Each number is 500 + 25 x the weight over its row's rms, rounded and kept within 0 to 999. Layers, rows and columns count from 0. Numbers have three digits each. The size before them is the row's rms in percent of the matrix's.

# layer 2 MLP gate, 512x192, rms 0.114, rows 58-129, columns 64-127
105:503522494488511488512509510502528489472563454470503482518519521519499514511487476525516495518478516508516489499504490544509546466537500475492513501469516515464504512523522492553487477484524495
102:523516478514494507471499474531484480475551509554456494459499458508471509501507553503470531465505477522480509497479480502519445524506515474483540476488537471473518468497513471482559544555467512
101:513509510494472477493471456497498461503492507480516487455514483552540508493489494475506469500533476513491513499527517485515455504549543450501471489510527491515490533513507461486492502536496520
092:489478492449522476516510499521511497536492527532457545459482456503468518519487509490482451535469524508515499542516487526505464505465481507499474509519513494530529504471482500520491491525491463
086:462520497474438514519466485514492492511498484506517466477495490550522453508492503503489484457440524494515473465518515508546508474518516433533478532502502518480509531537474437477489523543481546
105:511501539537519490515521491498528527528498527487453503505504500470467521484492488534483500520490501519565489549512501489499497457479490516483490485552478501506468532496495488480493523494516499
085:528534520505489470481501507487481489521525467488478490527514516546529493471493503518507495461511489531496545505520431519493533505540516481480481497499476544449507498492474528468512522501491531
097:499515532478477502560520475496513533529525495513483486501521520486457473469483461518524455456465499470469496475519501496505539527484477522506544501509528493468518466486510472495505503495522517
093:513510553498495528494459534475537526526489492528504567507533533461509509507499513479540501491502516470467501494480504520458499550505456487488518458485512499545476485521527497495495508446505469
088:490492489464492454473521442485498509504516547456515503499490532487494480516486470476519486479456499514497477463513516472510499498436534509499527492501507508494503488546493497464496533492442463
093:478538482489515562503521457520488512472509484483485486516488519492557520488467538513486489460527495482536511515531465497530522446493516482449474490514527431484485514539458470474532535478513473
100:491500446492474488534496531533476509477492527470476504484472471523488502463515534489489485472479522512525543519533454489537477512492507497506492492491502529495556500480516449445561466521513521
113:513451549489505502505512504507508455508474525478508522517479460498485463512465511490504472471508518495530488500536493491515500503490490523529455484471470483461544511478452534489519483484529533
097:474528487479499441528537457544542508502506474491528479493461532503519543503497480495526526487457525485467533533492505489468524466484477479514532517545475496490508475529471507486514561473494513
096:485540500481471516489561453509478464487497522497482481527503497530550509482485497471519530474483524518462513510507507508525529498490521470555472493503544481486532486474476489463539490536528490
110:464501494485546486548498490538526500535523528500504503482550488502489500517501526533500530491482485476506510510551492489520490488506509502548483487507502484453521496507473494476524445487517505
093:480528503494506460483479495472493486539493528459523503501481482527564477522488520524509503466532474488489505514526501440534517502475507491517503507456476508473517522502519485527535506470513513
095:453541500487523473508496531503493474470524496501492478487489505488496506463547508541542486500502530480528450526537476468510475539459517530519543489475491501514486490517492478526516508486497463
099:528513488480495521479510503492488502547508474479515523502531443536530536520473516476488478460465550481508484486456507526523471476529503518479515501484533524497509433521531440531511549533535495
104:545501454471528498496488500499459494476546502489507494509494476498527550528505504491486482478528497496495478463440503489503553475543495503502494483506456485506523450462509506546512485528533489
108:502494495475507476491537504512485457479498469475535457503505520488499500518498501483510514521528510485490490507488528501530469485503549550527512481508496528489515487494503477531452511512468558
119:461513478522502449515494511538516479508552480500453479502474503525457495504525541526486502526479509536505508485487490507530532522463489491506545538516494508500528485523514499497525483458522509
098:486545502460536504511499469508521477490520479506483490553483503517477478523491481506535493529486455474517464478461475529563517517461516490524525467519512491498507504482505544504469493481511497
106:538458482482474476510504473449527520500467495445548512481499443518464480441535459493451504532539504529523502525490500456533492508497496482495478473466506560503535505466538480475485525497489483
106:501495492470471464509549481464515490476514514505492513469491507513496511498496530467483531496468480481496501416547487496520506519518472510496483456507515490455532483519484453457499466527535451
104:499507500452449486521496504491506518494507496473501480511503468521518502477513511529527473447504506540440500496484473491510528505480455454498483488500543514494551490494458511515508492525490473
103:449541519490493529527524516515547525471497430451520521537486489501525514501484475490514495470502470493508519500528499468477525511514507492507507517484430472512502475490521517498505511514545555
098:451513503456506492479467477546487521480518489513533491514501482512488544477449475500485521494484530474494495499530461478488464526508521483484485475468532493552493496498459509549492510522518541
100:487532458491493487507532474545490490516512534518503472504465460485497558479480507543523533508495474514512480463529492518552488493480489510536502514501521504494492540533524481500527460565465497
106:525504487497534486513520454489531490525522523477473518526478530517527476504518544488494447494432497479519474487529495509477476492555479488513515466503510453439540477515495479514485499496552533
098:515558491491498484524505428495519511529531530511482506481491505452499508528509523518502522485491482479509515461514525528490487510502479481517510480520573467511451530452483508455523485517513490
115:519495565522516484522480491459527471518513517502491489511499500478478470464481504524503527534485513533501451464462452470505519493491497499452487512511485489520485494483460533496516534460498522
105:485547518521501510539471458512523539496500481532497480515500535458485518486499542522500533526506503468491498477471489496490536530523485478467492517493499513501468520567506512503509519456533551
097:510484492456462492514474457505504529512482524469521514500494518519493509502441505489519501501486497470523530488529504463521510564536516518557460510515455487478500531552531437506500488444489539
102:535520478502473474505560536508561462517473501478550506553447503516457510518500498526539488480526465527517534494511523519505485519495500555528488467511523524507512482437522511483450527514514518
089:458507500461529484528558534480501472480511444474509486490476462484513531550493462500486480500522498498504484533497546544522499527481439497474519548509549485509508525500508460521462517476474462
102:494518506499467498530484504475533494497510482543510478527514506501474466481479495501483530500480515494480512518451518527514530477508498459483541482521516513502547528484491514507546508506539519
097:476477467520473507526458478496507501512486500515483511511496473488477475489494532550494498453519491519507510486480529493513505501507479482504532477485502480479472554499526475464531499516552492
109:529506525452516514495519481523497455481511482523507550528451533485515558493433501505532517514508468499473471530470498536486525494472537502515488464503534508506494477454508498474489492517531466
103:505503527515485494520463493495490506481524492514458504515492461469497489545471512516463462501514522510485491510525475478504544447506529493509466551502481515498536518479492534539523470494511520
108:512482494487479480515545453479473514490527486484513558466520471538497491472496506499491515510503508467536500492482536529501515498557529473553456526541542523505510531482476492514496482462465517
099:504531516499497532520541498544477467547481523492463515513463485474493509507472526503485528510482491489511526480519529541531523472473535514490489525525520515486532485509501483486530485449518486
105:525505497503511492506476491515537453468467484539492488443503443463529530499553501434520508532515510487517477520473499485492520532480477501467502472489483518541525490515465497473502532459504510
080:486520474504509516484517512484477530518495518474516513519473517471449546423477507537505477507527514478485495516510535527538533488475444454480507517505502503531494513474482462483550529518508523
095:516496490480491502512519483489528548478520494512478509496519481491505549536436470477519520477528527480499455484546466459521533532506488455517464482529517543547512506465478455495519507497503481
103:505504543512532481532485480471502529501493477456493492524477536465509486485502525555472464516521455504532479522542476515471539483519515475456504469497524492505489502507510489496470490540493478
100:481501499505502514443534468540491547509511485481505524525489514538489452511515473448529489503454490504473502522463481500516536478500486488497496510544517508528542510495535454516499474509536486
104:512465483500424534467524560510543519499503486486508518494447504538513492507469513449461458483469499505484512495497516494492529486517502502487470495496528484512477516525503464523502511504505447
100:556499562432527511487504511478535455450499450526480522463482532522543522527506459479528492516501528449508459533554504462514524499491474508480474484494503515504499507453522494521517495494509543
093:494541515444514476510519443489505522502489492475486518498499536539509491486509510486491526529481522485517490452506488459518502475500470497503478518531508513508496515511528492477517520554503498
095:510482513455464488518463454487503515492480490481493499499540531491527485487493532477485527470486510501521514446522505453511482501522535508511463524470471454510501499499504536463507534501507478
093:519504525460516502540508444529470526494505508485505525487474474511525524556465507507488501511472484501511470537517532533497536518469454509497491459491504492497457505518492451488515467515469487
103:500506525531520537525513466513504505480486512528515498459482496490516511548505464463528492483487516486514470529500514510500521513492459503549510490505510463515465473494477527485483513487503500
094:461496473517534519469490514537546490478520505433506485552518554508519487478513514482492502460471477484477498477537500526539451511530507484444491480497518487484537502499505498503505519518487494
100:480513489533497503514523486476524508510483512430523542511496451473518509462487496498502513516570513488522518483519491494533480460511548489523465498512468497507558509491497466512519521541496492
098:481445454554493485492517512498518462470473506490472519501478473530502499516472531517503537508525540480495507507520446517493446539474528508553491510534522518526553457496503470533510532459500531
099:506460529553502489567482503547513477496487485543489509506539469474475508478491523481494467463498495481467477463508476468516475492559487493477501459533474476489497489531527517523514507505533502
103:490502499530483527505532470548491485451523444474501474477512531479511519541487513469516521453527513482543484482507476540522527515525517513448485463478449472456516469495508495527502507512458476
100:474552540460485498537481476475525509522541491481510482527499511470451498477520488481469504541523471490471523499486494527461540487467519505479556480503540485490464509450489486467478500534532474
093:492491460509452483481517518512506510488494528459497466511475537510482504496511518499521498481515520481488448450512456488536508507491520460492507520481502548505468488499494526463531483491529552
097:444495507492489496521486491520539536519496502529505504494477494491488473407529503492463525496483526503520540527493493509503511509493531504564491491462518515496526499492526481507468473509452463
102:538519491470521472487498495571520526451497479494492519465501448505512501503486489500527452537501496474459502512532493485491517482472520497511457485476474530518520545463435472535489534533457513
098:504498531487469515491536511458496463503492499498445518556482499537493517531508462468488488498466537491510473522526482450486500493514503529476512501489500524517530489466469453497497497493489548
089:511515467471490485502507494530478522543486499512483504506487486514436540534500512447516496512478522463500522524503454472501527519510516460512492512484466508451526505512510473476489482487499480
100:503502520531495518486484484510465490491512505529513502529485492528507499476505470534518490503501535473550524532528535506469489482454481531493531489491560529519517508486517503484522512479520522
097:572514515509567517517515472497489508524542511458491491493457522512478499508494518549496488517497514512481518507528487490471531515455502481503486491542505475557482497479498470415536546493518500
103:525507489491503494512510496527513513511486482489523519505516498518520502524539492518493506452476540493529508484508489452510441532463498504571489509544517510509483501486520505472497500492499520
106:491503483499500516524478534493450520495545487511490523513491505488536473468499496540545489554494526518476477519501513485500554509493501524550472538485523536495485481477543506481500496537497480
096:545484487519518503532526503499490471484477480473532465530479511525534490574496503516519492484469475480513478513493502502527513488498515464493500459502494471480460465499513480504502477477524553
094:496522460485507451475532461497499509547503501442516486513516527450561472496480517523494470495504505503518482488504503477501485522491535445500486490531538511465507538481510472513501527553524492
099:503462492519510550497494493530553501527486502454444482531499525503468486521484481491548532528497477501468505482522483446488491511513500478498505503482481447473538511477514510492491499469550502
098:482475497490492538509536511478498503504518472534455505490470532469523495524549505478501482521507507487462486560508505497520546459471518524493519470487493498499483468531516480590485503533474474
# layer 2 MLP up, 512x192, rms 0.112, rows 58-128, columns 64-127
108:494542484424503473493497562514500521488482510487475489539493475543493483568507507472477491478503532489468486529488467522552484503485498516481457518527482478476464483522487467513505493507492511
104:483534490495489499522482471521481507496504506505508481507544504480492497489539467501512501517476511555528509478541490525536462506481498500506545569481539468509521493523545506457517537521488495
101:471506508502516473500483517499460511490486519490446560533534453476530474546480529510490476477468507474450521499500511493521508522459459528500473491468447469508505516492484477516509498494495490
091:517490505568510500503515515458494460508508502489552505497471531482526512514459471481520515477487510502523517480524490516490450479495502470498473456505539520497475487504455538491492492487461502
094:475500508489517503524498534536528547482484494444540520527521506509531516503519521457464494578459537482500522520517508481488471535486506500490506566490508489507484486507456477495480506518491517
105:473482514490548550468529519476475498514492475524465493462517495492468502481504525506458512501486503513552495461525468516504498496513509488528503464521535510497522496507528502485528494476520452
088:463502468499523539475513474491522477485485482470527484487520484445519479533486465499491521532503494495526499472542533464516469456499523498525532486500533443500498500483515486531549478494504501
100:481459496543534457453481454512486518502503521509505493485498515513497543484506477494464508518515485510530513476478521482483479496538504462510506501528494512522511585563478500524549457506500523
092:465486490443472487506501466534490516491496511514530522483455462533530499517502493473478497479480517495479518506506495510488500474474510489501521521487523465485531520516460466493519526513488514
090:491491456496525563534501510516443480486521506502531532497558486510500488530555540482480504476519489516485525549493479503489504466524521537478476521480512521472562474494536513521532482496441539
087:466480513486457514492505526475460512485522532496507476515527521464502516476501536472511498484489531500535485470498496451459490497502478509509508535534481511482445500511485488549491509492481494
101:545517501486504487470508510481534478497523528499508550478521479512526523424460521485471500457521478462493543540496499473455496454536535482518483488528531470515488508517498493489467525493495512
104:477475506501504525512487503553532485536477494469514490456491485522505527540489472461518479484507455470483473490498521475483474499494539487474499510504493506514528498464434492525529538520506537
099:514500485485496514514475524484495512492491478515507470576470525507485444502513481510490478505473500533475521471487491478542511511532501542493493526484524493448558495501499485468508502536501463
094:495508529504506537519515448486541488481472481483460529525488484468494518494481478523511504505482481469475507528498539467511542512514478429515512489476515480473490450509513485483473505495548530
105:521521516516523510489561473476514540490516508504462475476458477492505507494514528524491493488498499471523472484496480453507506511471544505536498536496491523507482474536515490508524448472505495
090:489500547474498497512456448544461532505515490513468528509521470476515476505505503492495488458488471508470472514520498517500448518484482535488548528495456449492476541511478492525531509480502483
098:511470494522504484485518453487506524510513532509487523502535502501495525498503534453548476542503534501473473534505437520447514473465513506485457510533491520490521508500482496558483493509524530
099:469480493504509492498520474512441509503542483473511488474515522487501451501536498498469527504466438461486528494499500529548497507490489503495523495506495499459492456500499492543524466517506476
101:532514510454503485458507494473480503514530501487487521521468456523509532521511515492516508530465490523482453443472501511501574495548506496525497481493474498519496470474534505527520496513548498
107:482501456491471507497484476496472528553518504492481481489468491548498516493507533470513503483520473462492521450525506492503519509520551509454504469519533558526486513528501493494488454500543493
116:525498534483478535501496491500510550506474499453506503463493486511540475519466483467484486520519523482452512530503526514474487466482489536489472490501506495490527501462484517489492522580493488
112:532526503474493509553538442519500508472468479555503486490518503491470520488504523498456491466499519510527527496503501512468444502527478483434492502478506492506511502518511471492532558502499526
103:468539514472513544524493482556476504464513508525471511504571532449495528521517523511523526510466462530539493471547537535476492504517496500454511493479465498503495494469505531516528467487506511
106:512452561507534545464430535518525482518473440512490548495504510479482446475505469507521504518483487511465472531477536510509516513502480537487498506507482534534476467506537537530485504503490510
104:489474486460503509458498481516472523492479525490506502487500506512472495506490512559473496502492507485511505504506548499487485489508458487434496495500495488488465483490501544501489473500487467
102:497510501509485507514486515485510502542435534541491510489511461483488509455501496512501496495498478496514516526428477508504513465488516495477460519497499444481505501495465551521490490498479483
098:503445513498514530473517485479500441555471480501520522465512508479487463510531491530500482495478540504465477525504516496539538449532486497497510519534529516456514470507480454487475496507500459
101:468489464526502478475528529529498516500526524533541487508468477497484565496500530518523508554516468547492505473500517486504496524496474521492516500529530513518454516498495495507501488577505510
097:464479472515538484506471484513516506456534508459511554529489513476498537497485509514527466496531490470492499527475462537486507474485485508462497517501519529460513469522498565483490450487481497
101:501527532489532492532541470568525514523503484493496519487482524516529474525488502510479498484486496501468465482503517514486484514527504492518506495503480478484489536486512524448465538552474527
106:451473473512490483471467536502488474512524486496554479500525508503467497523553491497505489509505515522462536502512531487524481481518539481528511506504528497513566455460523508532456475495455452
106:526561514530539529516500459539527518485490483506464512459452503477450521469514489492514512490489515516466503459504534499502503519527504480520508472480501463470514485534484527475533524499502487
099:575489472476459555496506510471538507475462523466442470510455516490497527478509464504554517521536483532523509534486546482474479546490516509476487528478464524494487523466516493526497499508476522
115:503507523479478496515446533458489511497489493500508539517501497467476523517517516502486501550484536516501460496482481458480528473531481481509510514487490515502509537524467500496526521462537554
088:465542508494482498509500514507476486481515491407501520526501461485510487493495496513484495481528465482519515462490509510506517520492514442529502524507534524499458505480525494490494472505513480
104:542503490474486425503502536488497497499505463477511483515496455525524533507491461527465510486470506466513488465535490503527541476469497527498499466420515553519494524463496450518534453494514502
100:533498529487523457493470480482467498492502442516513456519477525507529470520467453502505554546499507494554501510492476449496492494472552524504504460526500523556470502510523521558473505509502454
106:460518510517492510498524494507540510493475492476501505498486481476474439509459563482463527494517481524485544522535554475503506503513512490512469540505468520487497502547493466514501532485526548
111:485473485510497526459543467495498473520522511468525481493519535537494497478559496448534519515475495490536479476488505481513465522513487503507494497497550505468473475552495500496463512493494515
102:495484500516514550502497425513509478515502551499458493440480531501539506485484519497493525436508487539443470502471516474488470482520519432518479493505533482533495484483524516519548499490476498
093:477534506499491537520530496515510518564509551470468521526460525450465506470464501508501484525483496537527544490512516523503503481508497498480473505495519491469511523505519468457551506468536505
104:524536510500505509519448488464526506470493518496490498464455472480514498499526486488513517517481538511489494533479478486521560488489521474484467464491486510533512482480450503517520528537493540
080:514494505478497480494443510496491474516523504532514516514504504531555491533525499482483500503483475520476484440449483485499475539492535474537528483497502511505461483519495478472490523512521466
101:484501473471492514465492511469479537482521490489487523468503485511529496493475472521506522474467490477478489497527474459530529485495541476526449518521492524525539552484503445502543518495483518
109:487472511518524538532514468478454528531502509479500533509523500520507518503475476489493516484504501471506510449493511493505491496496496452480481499487560484545537441470494480486511497502526492
094:527479512514501500462508558471495487529528521512490481492491465479465483461521502481490494535518466528482461476503467468509464509519511541495487509504509539499533474499521520498468537459513525
101:485466478500512515469522494561494524487488506514526527467511534527522427470520508499474495479509466522448486497516529499543494492482493501487537537543509475466455446540516472491472510488538441
095:479522478496515525541493513509502492503475542489525504550495475513446466511500523498477449460497484532490523465492478526443514480510495480502521498492471496488512478517449476494490466470488526
099:499522510517457507513491491544529500491463511494502509477487470471511477485476565489502499504443514456504523548509522481515486529489452512490479480508478465527534483526511518494504510491485483
109:467552463498525501488480505480551500455507479527473490512467540450486504539504498507483528503520532512497506499503568510500502458502501458498494494517473526451469505491474509533500474467523503
089:488504527475515500471531477535470545456504505490484516488510493489481504519496539483500512474518506479506478555527477510492481519504510480482564465480478471493508537503524478502494543507493457
097:479489515502492514479513483489485531492485486533482476489495467501524533461542553457513452466474485527515519466509475507477488491476484518482518529496487494447469493534492481488480495534509504
094:461508478488498513496509477522536524490522505515458515493495549475484515492458546455503500512462505518473483506516509456516512470532531483467493476505509517465541480527461526541502488492489510
095:505489482520525499504507469527515429422530479524483513524534461495556483507540493525471543489485529496509500491471514501477514514487523480471486517468461492535483471535517483535513502520529495
096:492476495523488453453518533511507468521500523482477520502516449498478477509489496466493497520524494451503515527533478468485512516478490512524512518511503535495507415470460492488425486517513479
091:548473512501502493527514523473476453469494456468506470499538494505454533528515498495494520533543507496514497478501501490472476448516525489505507513491489509480518482468485486535510504517501517
104:513516503486498488521437489520498493491496521512491524486502452520485519551519521531519524493515489491498474501511478495501499500509454522508491498488506512442462499540490487500491511503472544
100:530520480478462485487495561489465476469502474487490507468502497511517516506549491520539472541522546536500465506508487473518489504478503555533511552532504525503510507504505462486518490535498426
093:567532512535525478492496522475502516496479490476478518479488488493530504516483488508505498522468528511499530542502518478484491524486547521507448493548524513513541481495496529514529536505498477
092:452485514470470499501476500517537528520502510522539471505506502537493483444515519471498516472476562486489494490487468512530515525508481487544490465471558508503513506484525483511478490520442464
095:533505484537492442480468535538513542497467501497528494458502470506490462479489521490532465536479487463469504527487493510487515506453488526539479490519480522517481531490486469539500497484498485
100:513503528505536484505476463508468508508521506532524476507506558451507508496473534537515518513502463538516491463469530516506465477495512482483495539494460488468471468521515508520520526523516469
095:520477511486479497518576503513472512505466514489480544501473476522458487562470514454498484458480494496468537494473520482562529511501515492521500524453477523463542471536499451500477547472556533
096:514550473528524517557478501508481486474509527502502461534503506532461525548505474538503492491496523521490462494459545531482482512464467493513519477490553468494460488482438523501516478440495538
104:507542489492534518555475423509536482525491533495491526501446491519526497491454511480488510448514473489470509513511530510512542468500519441550522466512539480536477522529477481471500512506495467
100:486488498522526513523462490513472479497534540522471481489519501488523487460456523508499494508512473518466463487485521531508527474494516472477497488486498456498503510529513492503501477514502478
111:532493447498517478470514513543504474511463474512553452501521486527468499509495525473461505472495479480478533495513509552521510529496555505507536482508480487515497480511480467525494500492482495
095:515515497540455505481553522490521453504529500499498471518516492464515504474497454510494492520496492483499501498492490482501481486455515484500493517500536512524503522425471513539507505520500525
088:469515481532471527502519503514512487507512506467496498475492517488469438528462450538498462490489488499500523507489552532523495490459517483474513524484482484510448551480534516493517506503517527
111:478486517507488517503484506470538469498494504514518497505558494445504484500503475511523512467509482449500526532514512528488453492506513521503510537518477496475508480464491513503496534495462469
# layer 2 MLP down (transposed), 512x192, rms 0.0385, rows 58-128, columns 64-127
114:514479560473524518457495519506520496514463520449517500521483507492521568480463494506524474484490474464492505517488511483508494483510505466506497537495477517449472472510500483550509502459542504
103:517468504467518534536477478497503514491511527508499510517522472510525458504476505518509557528445512511511501450494535521527501472513515488479513546437462496477524489512515463544470530516475517
088:482483513533493470503495489495500491464493487507503509479501513479533497492545484515497479504489513473516461486452512442515535523504486580472499504471446460539469473531488453502494548521542498
081:487495521507514490474508531484501474546495464468549452528497521473498467523505435508504487516488550466494527518501493462503524475483528468497506458507494503460508496529468516495507520472503486
071:488515495481483492540498539517506471540483494506535562463510492527502509541520493520462517544507496493538524554472493512533460498519482525504498496474473524480452494490497460483471524511457490
121:492545485481511556500537543505471498483544511512491495524492480489482507539493523523490548542510490488523492474531487507510477531487489526481511511509504533536570508465505523454515472496475454
089:505482450471493553493512455541536512506522508487482516493467522465492474501440468488499518526456540517538493494488477463505488451504511479567496510512484456508486530487508446514529486467523544
105:520496534521478479447489468524469461480467514532537490467460483496504515475481504457510496497546512506502491502508509488502525500522525505519516527505507485539486525486454533461513485453517511
082:490500491536521524468506526514506465527499516505507549513503523466496498537485514501536485490509518486478495478494465507467478522497485473530472464460531482513470526500511490499532551451514506
095:488489536484500540492495520521489505476522474483503548462509482536554511484488500509504519515486520546519480501484495477522490507489551521506487484545473495529469504526534527512501479455476508
111:486490468477513492507491485513487479517512546499458513545511518512484486471495524458507462508472481470487477469518510473481511523480465490487536479500468419475510525492498471543502521508492537
095:544507540502517494480507485495482446526495499516482493481496507544508502487476488481483478443495492541506527532535484468534542507482493507554506525510509467461506474495503527496517499506525503
112:494483505542502513509501483474518492546456489480524532504459490475478493554515522481517464515497518458458503511519483450517514518517529489476520470492468489484540525492490498493494507495519540
076:508506492503468501562495503438480529486469521527506498497501508509489531540532492518512505504520530531513460460536505504495489482498483491466505478469538533488487472457483471543504501489488492
120:501478484512447476440513503497508510490516483511502487506491510523522514482479510485501474472474517487485499500487518513512468507503516493494503499520508469522535468498505486500494493498473520
079:500508504534491497469491503442458526498522479486521476467515527530514471473524510505525483462528478501499490485481542542490473521520504536477489527534495524542511469499492526471484478491514521
090:446514504522439492514511491471472508526462525525490485519539496463578507499491522509485454497484513477492540511481533468448501544500517504470528520463534501486509522492505459496515498464468530
080:526509549467473522477523447502491467525485491482438498487542491508504493472509512515506518473502542497522512525522452512493474468497493521537458513491503507523497473486503503489541473494528500
102:485523448519506512496544505517475520480486444489559533538562491433513515483534508534503477497490543520515508461481479490480471515452512498504481498492499513498505499530520475494529502501513496
104:570503461455519489508489499516502476523508510499504522492523508437528497479504525524489498526487454491482494458463522477492543492527474485510499516518485481498527468475503500524447482527508512
120:463493500516517494498497503477495512494467502539510493512480479540538516442508489508468530510506502523532484471466447517462505528499496449538509512483478449491504505502516483466483514489506469
117:460498478495502503515519516519488453529533484466432471518485508507475473507531534504485465537497506498471503473494498510531509522459464536489547505487474497508512521507496526522503504472487492
101:509536475438521486546495475533540507483462514504472511509496565492496521521522548506538479521490497525504500502497463475517482524505505468466527465492465506543562529493525513537451487514478536
115:507493532477525497484501517497509492528487485479460509516523472507528491497483475514506507533500522511532509529489499494517481491531471490446493502488426461484522535490474481542506493537490479
116:518515464502491525507468538523486494540461493444499498484492517506516491475461531510499462482488510506493505512471479511507473475499504464492489494508512472483498497489523573514556522512510525
113:528474481432497518475532471507514502478499511475482491508471478515513548534494521510474518507499452506506480498504463536522455464504516496579530506474465500530502488495521515465515466526484465
084:537522535457500455503458496488476524458465524480468522456527521466499533525487524481491478517537507507534466512480500548510530478506514483483495529504548485473480451516462530493505469474483478
109:455526536509475499499487480481480482470508506476455511489495491527507513507521479477496521461486523476464503533530504491504494500485473475516484478499535498482479480450513532482486497497506494
107:495457489519489487524519489542488512491517539478545543506527478478513511464486521531502535503464507547475542498539501500466508505535474530474505460526520474510461501512482500465453504514489444
122:442436503515496491505484490490487526463514492473465537474481499521466512501445518521527460514507467496536517482514504512497494479520530520501473486482539481433546487522489515510456496498480488
093:518476477546477504536548487529485443524514486524481523484483500501504493506472514513507510520486520519489477493509456467507459522454503497490527483532512532460450515507501519490497526525448521
105:495486534511485481488503505500518504485513501521514552520507481518471467509491509427476558506502524506487565513472523484501526492505547503548490502500467506481518478500465503526524472493493508
084:503519493478484465502522491483462468472456506522513522498570549491527492485524498512545491483543533485483519475514501550491510466501549501512497515490483503536503513493508489482499477508513473
082:505506481476498482499533534526486517480537509533446481496509499484500503464511485487552463520511494491490480490494522540510466533470521488501490500491535478487508507488533499471489471543475525
116:446509513497484520538453501466508493492498514520533495527539462517540505461519492464517491534447543492502481461521502476535522524501464493482491480518487485533484530545518456520496461532519518
070:472514475476499498509503506549462515478516513446547509529497448450472499490490485492490512548467520491498545486487543504469474495473481439510461514497518475512482480493510477549465503484509508
093:508488493518470491581523492522518471464526493511519500492488476494489460500490465489485525549524488480479507500472517537474504471470488527517555491467532522499504495491494496512504516532518499
083:516486515502496510500496491514544506491480481501515465491497456517471419518497494513491494499555529482510532512488498463526506524475519509500529455481510539483479515504477520490533545507503491
117:486512504519491537437535523462530502508527528480494501516522503476490516498470523496500507471530462533469495473477485519466510519501527549523502496498478512497489534542524528532476521499488484
123:505508490479523515471522470490500542519505441491496513510510509515457491484528514434476491509501568533506508507504513456528506482455492526538462460508524518461441468530511498478514487490467514
089:501482520497483520526493493502486506494521487518451509520467564498481553431495454492517476508504515513470490509547470467503501458493516485534503459525503464498487531468549499515478513533479470
080:492485484543486511476485541539514475472469497504505541520494533472496470478513504481473544521489535518509482491517529465496506463492524483504480521542456559504525459476533507501484466476490504
084:510455478491500496491501496504478507520529546481511455553494480463492497491484556544517511485482494473469529531499499529497546482505501507507479547496494502479492516476488524516448499512523502
114:548468522499469498497475468503487469494517515500450514528514506558519477536469510485507513500423461534496457527488488468494471550471533490507487465532508520480492520582492509520494517450513456
103:488514472528467512480437529470522554511520527533484520492497498470498484468466491463544532508527520528495486491491492505473477489521502433507488501503516529532515517487544492469485525451495484
084:459508493494535496489553500519544513520492507523465479541492509505457548535518496482458517515474504511490475467561491469518481513450475445498517482460514479539495501495534507498469514503469493
097:520517521498488515500482569484522432551509530532459473471481529444513505508552498515451502481516457480491498495504479523519489516466491479503555489500506525485492515477536508459503505504485514
087:529508492525562487504468455476469487506497508491499503520469463460479536475509502514525515465522496513464471466479539468491447511535503459506484470530512485460525511510490511491484532556508510
105:510554463507459499511536541526487492514469533469507516523466457507513466531510509488469450492507502525515509492488507478461544475473507521482502496523484469481487502510445489479507490491476499
110:460508470486504513519532504515503479468513444528510507485510477473468509435498513485514494499460463486570503519511543478523487492502477535521511489480494467568497458520492524480508468513493485
081:488562474482520495550500527502535487479476485551497508466493518439524497459476483503500521507512539533456522480523526527454521487496514504483475516510471508514480501475496493538469487472484525
081:466507467504482503495512484518496500497470497523504506525501520509461479508519499462546525522509479521524493491554494465485456479528507464537487477493503495550498533534556496470511502509479483
094:555537489477501511480498472445456486483502536553557520496473441493522531501521562463494503496508510554535531504490504471493487512453478495493533480481514501471508531507473543510471500469537498
072:452489482492511513487469485437493531477474490486492486480514542532461460491472488516515476547493496505529495480503510499502491477532510500491513513480518500439537504527468520517465505544478480
083:547468507497496476503505487499509452453519500514443533521559476528518466532478512474463521488471494513498485491523449513486484546485547471477498474461468486521511470506485476504519520518514505
094:468509511500490500487493479523486498495456533498496542520456505506507516486527530493515479513497523474540482533503503485494547486532491501499493484485487524533471501519475470487472538463513525
072:502473456484488505449549507515524487491529491512497510498498480533460523519475501479505458505576516495542530484509493517528487462522495501470461497517507464523518454457497477474466464493465545
082:516507517491513489494479467472504541493497488495483509478505473527460479493496545520488499453498489487483517505510503508494501455485495506519489497504501491526532539541494488450497501482497533
096:484521529523515496538479483520470500489529488486523527522456517515497470533502475509555522506521517460495488453489528520469530565519465462499507507513513485484513501498497455530507552558518474
081:547531497495505473511510509497550480512470487490518510537518494529520506503444493544475522483474478476482528528462511482516497487463546532510470509539516571510538531513475498514519526502538522
116:470510541566506530485499515485507510547517494533526467523495492528493452475532502473506509512480515501524539544502493480465502533529517501499475499506517504510526522492458452486503458503484457
123:500542512548504460513476516525494525480475515548519495468511483488547480492488477480504476511473531457486510524518517504478521544495501477484514511472526501526501504488480486549486508478517491
095:509498518444558490517472482469513506513482496508504501471521532471512459537465480492510460493508520487523467473471505519524505490501495477461472478509506518506490502489480481551493523520484536
057:464486519496493502466546452492490506514493536491508565502452511504472507486500504535469451463487474503507525527495541487522485530532450482504494498465473510519534488529495498486478517555520500
082:491506472522557485477493529472499460504521536486475524500489496516509492553468547490457501496544471482522496544539481474510456450482468472494472527516517515540553485471505478496491514519478505
089:514500482528552477509483502494488506480448482516503480519505479497543489501478506482517475523528536539507519495538492481471498539471532488515508511529513507516488505514531517528520545533446490
108:478518479509484463525484508498506491470520521512493483489504461501545497504463516489482497507443524521455472503469501529508557465509520492464482521509467480532499496497488481499553466503488520
116:540455473480451485448496505526506523477455498461495476476490493512486523503484491526475500477488451482480525505483523517550537497516532517483516522504480534508496514480465467513516517458441489
082:534543490496508513481512490572516503501507486487458508528521512522498492469511526487483523510454543505501490475486519463492512466493492499515524517490493484501503505478511542507491501491475473
097:533460475509490469485531514480469476505473470480505473521489501502512480532474477529496500515505496491510485489479530490504484512481520544501479508547515494486412502521509471466522522525518460
085:495521553533504517475501486503510551498451511525462545536480481520509473509462502494500508478533497471510520514521476526519514489485502523498470507487534528498472506477533509467494551474477445